{"n_layer": 8, "d_model": 160, "n_head": 5, "n_kv_head": 1, "head_dim": 32, "d_mlp": 320, "vocab_size": 2048, "activation": "reglu", "norm": "rmsnorm", "norm_place": "pre", "norm_eps": 1e-05, "positions": "rope", "rope_base": 10000.0, "rope_fraction": 1.0, "qk_norm": false, "attn_scale": 0.177, "bias": "qkv", "tie_embeddings": true, "parallel_block": false, "init": "uniform", "init_std_qkv": 0.0324, "init_std_o": 0.0324, "init_std_up": 0.0324, "init_std_down": 0.0229, "optimizer": "soap_variant", "lr": 0.00246, "lr_mult_o": 1.23, "beta1": 0.95, "beta2": 0.95, "lr_head": 0.00771, "grad_clip": 1.0, "warmup_steps": 200, "schedule": "wsd", "decay_fraction": 0.917, "decay_shape": "linear", "final_lr_fraction": 0.1, "batch_tokens": [16384, 32768, 65536, 131072], "seq_len": 512, "doc_mask": true, "train_tokens": 132300000, "steps": 2580, "dataset": "wikipedia_en"}
Each number is 128 + 32 x the weight over its row's rms, rounded and kept within 0 to 255. Layers, rows and columns count from 0. Numbers have three digits each. The size before them is the row's rms in percent of the matrix's.

# gate: layer 4 MLP gate, 320x160, rms 0.0687, rows 10-20, columns 80-159
# up: layer 4 MLP up, 320x160, rms 0.0697, rows 10-20, columns 80-159
# down: layer 4 MLP down (transposed), 320x160, rms 0.0677, rows 10-20, columns 80-159
gate10 080:150115123121146164135125159138149127127160109138146107143130172145131104141116095127106144079131161117111139184133110131197132110095213067155084146116148099174125147148164088090122148088151180082112118105083103121117063060107091173178132121
up10 081:217137138072121099124151058086115107148089112096136135132120122037122142114186112143140167138184156133115133102152101075147088115112136134161163119150143120127109114100083144130162139124118106181119050123126129161141122150104149136142118142
down10 079:066104117144088188153156154165177141132129101089085138092106183106106106132104129070101137170097121128118115095094088111023058097124142123123113154141122139079134150162097116127092060121152145120114123124125102101078102105120106168140160139
gate11 092:088100142137122192115137152118069162116078092198146105145114113100151100121106088137075102091089069115192132150142110147128085163173133112108102131103107195153144097181184104121102173146111176094166127164145111190189089126144165100134147142
up11 085:126130150061102129134164196052178179138180137055185093096110111151147131132092092083139137081141184158119119126126135158061175116178065098124172156106138041094165130119143136109136110100120178086153106089162136126119128124125164153092097092
down11 088:133149120159136152061083188193154178150123119161124165107119124097132151149086119130081091127128093156140114153134175139134101110135093106151121077129131229130066121098116231119177123124097136170164170129115138181160127183105104158153124166
gate12 102:155188135112145128129104159157138108165145178142104122173114190094118055091136056117102121105079096102154106116139130119150121134086086101131121137095104167130167157113145092098142086127160105165082138136169109110186120178070135172139111117
up12 098:128113144172128124074157162123163134094177155134134137159138150135160121130086000131061145094100166128057092079143107181136106130177109151113125076164167108106144138093139120112126118141166097094113136117087152148186144149104067181129145055
down12 104:107169205142143142110174133114079119133131147126150135154090133112124197119094141084114133172115061136124152080144132126140165147123117169068098165100158154157155133086127112082094091115145165144193087168145221184118175119089061121101116083
gate13 107:195146167097106135140138063108075168093074147074094150113137117161111057150146082099101130146095134114105155136143141125089096177110146090094097174158176170116125148141136145122153102087129126082070079106150188113148123137196184132090094090
up13 108:130171194149130121140122115152151132189055097152102129091167097122075087140137122128141121160128177118127105085181167050059115063077077123115127155191162162090120125137140119162164085153084143104155117119131182208187190168121130127105100130
down13 106:111140117181120134026101129114160150136112150138087109171100117169141136149158136100132074129138130119076156120056136136110102077150164109135123087111140115129102129101113062178138112163124131113125143108091110111153148082149161132121082124
gate14 082:147135149121111149146070085138129151154190113110156122098160118152136141148141129182115152137130149087092085137162172126145123121125105095111135088137103146154153099135111138134078134093165098172114140094144145088192143155138142148150115187
up14 081:130156117077110170118077152156116160148100133144110165149114103135131139111149138164056164123045087142155125184073132097114146121163126112120121139123112091110121088098155109177162054119115141110122126170157125152114095087137116151101149138
down14 080:156145151139173091169093124124117088112111080118128162148113129098084115073075078111171095096111156106135168162125197173070172155103090188106148206160129186156134100101113130111163149068119134144126123119145167096118124155121185131127143109
gate15 103:130138181145118173113226162121115157121133116109171092192106070156161137179140119122162155114112105126093142109127073109099113110137112149183138129164121152171161092117094136137120146147102138121094152151120080060148166115138078155138134151
up15 098:130129149134110128165134105192056142091144124132109115113095136129109109133080132094201108167158141145183100108075151132174096112095112071169151141109112139166076078113161117107164150105161127127137091098186076132139157142116121086095178109
down15 090:102055158153141096222098151115090136118151098144117201171125149130136105116118196085184130105101073098101073144123087135138119134089133160151145168094098115146144129125127141171138125135091097136077105104121156107145103098164101133118101156
gate16 105:130154144104117132112130161129173122088142140141183115160095190177148099162131131115118140114139190149027112139140158126115124149165153141124079093170123127116136154084148141142078123112131122154077085110106147105162185061126140084157077116
up16 099:126089149104100159140099172052115164139184087107068150092189112068133156100110133193166143121115154142161111100149106132160130106125094102102103149116147129139100157156085106110131125148124091173097097138219066129123164148090099102110101115
down16 105:213126103150092151145112098110099130120106140115159167078143065122123157124131133111156120115113140089154070125164138147127142192094134157068146166131155137056095174167108162074112124162143090127129150058158100133126118122087121073126139078
gate17 109:192116058081141148127160153092116080107056171154122139184130166135090128151153124096110069150154167099128103116170084160105122171139150044182083153115113127158124166174097094123098128117101145119144099132141155081143106131133121156143127160
up17 115:085108219128115158130149112127162136129164126122102206141152121127146118158117160102152106158116148094170138152127102075108208058108119153110163114136140142125119110084132159115084121188181094146134126137112120126124128054144157123172191162
down17 114:108131129112135111143162172141155151155090057109142074148148084102151097120109082067080216143158163113145164101181151179118165181141116121144092111109142134112115176097125144136129161168074133068170109088158151094178118166138144130100148159
gate18 109:089061110133099060155127133161116072149104113144165162113128174132123086101134125115138077149160142101123161125145120081121075164126105110180092130167047164164147135114116089107111097071186143149070113143149092115152122090150110119148095101
up18 111:152133114162155107153142064132144101094112177137145091116169106037159111136128149106131140148069092155199130144087133171140114156104136152170131168131115092066095110090093113171087156138118173088133106203087120108145133168129145135100097111
down18 111:134141127101121083131100103109109155142153179132096131130128097118125188176125097089135072121140110064099126138116071180125168091112134106092101210148155140084191124124076164126105144185123122139150177135066108193078067136163097104139056038
gate19 084:116163125045113137184116200073099141166140139077175152144112109132157065116127046143029179139134122155136156094178090157109117124128078157147138163139105117140102160076152134124082096119132188180137127141113122160145096142156086140088154118
up19 085:133131170085122158170112118085164124121139107087112122164130099122159089216118131102199094151103212097113117194137143158123097141139122174171123151093147126191068105160145152154100121139180144154097151129091128153159122101107071092151101139
down19 086:117118153152130178155148163174100147130053160108122093189110193164117129157103093163075127153102081109147159091139094064115141128184087121135167180101128117112095062127114088117109127140162127129138152139114102143137131125116152186113198167
gate20 104:151145120137160064155099093123121117132116122123110080155201129134166084087140088106123091199121093130077136079107115138114131192129098117163195172122083125081140105078107117101134097134176114087121119093127121113184105149082135099122110192
up20 108:150078132135131097144119159138140170158111132124102114093139152054116088126176168113075130159138132087085160075128130113188078126118133086155197145129141122151157127159140081140112156149140085165136172148128132098071121079141072149091115183
down20 105:146100174166113120148135131106157153102114090058139114082165099072078129127163143121128114130107117128093104126148108088112148092131190162061126189077175163184140146121124156115114096106137150075119079157108100118100115169140137152130164147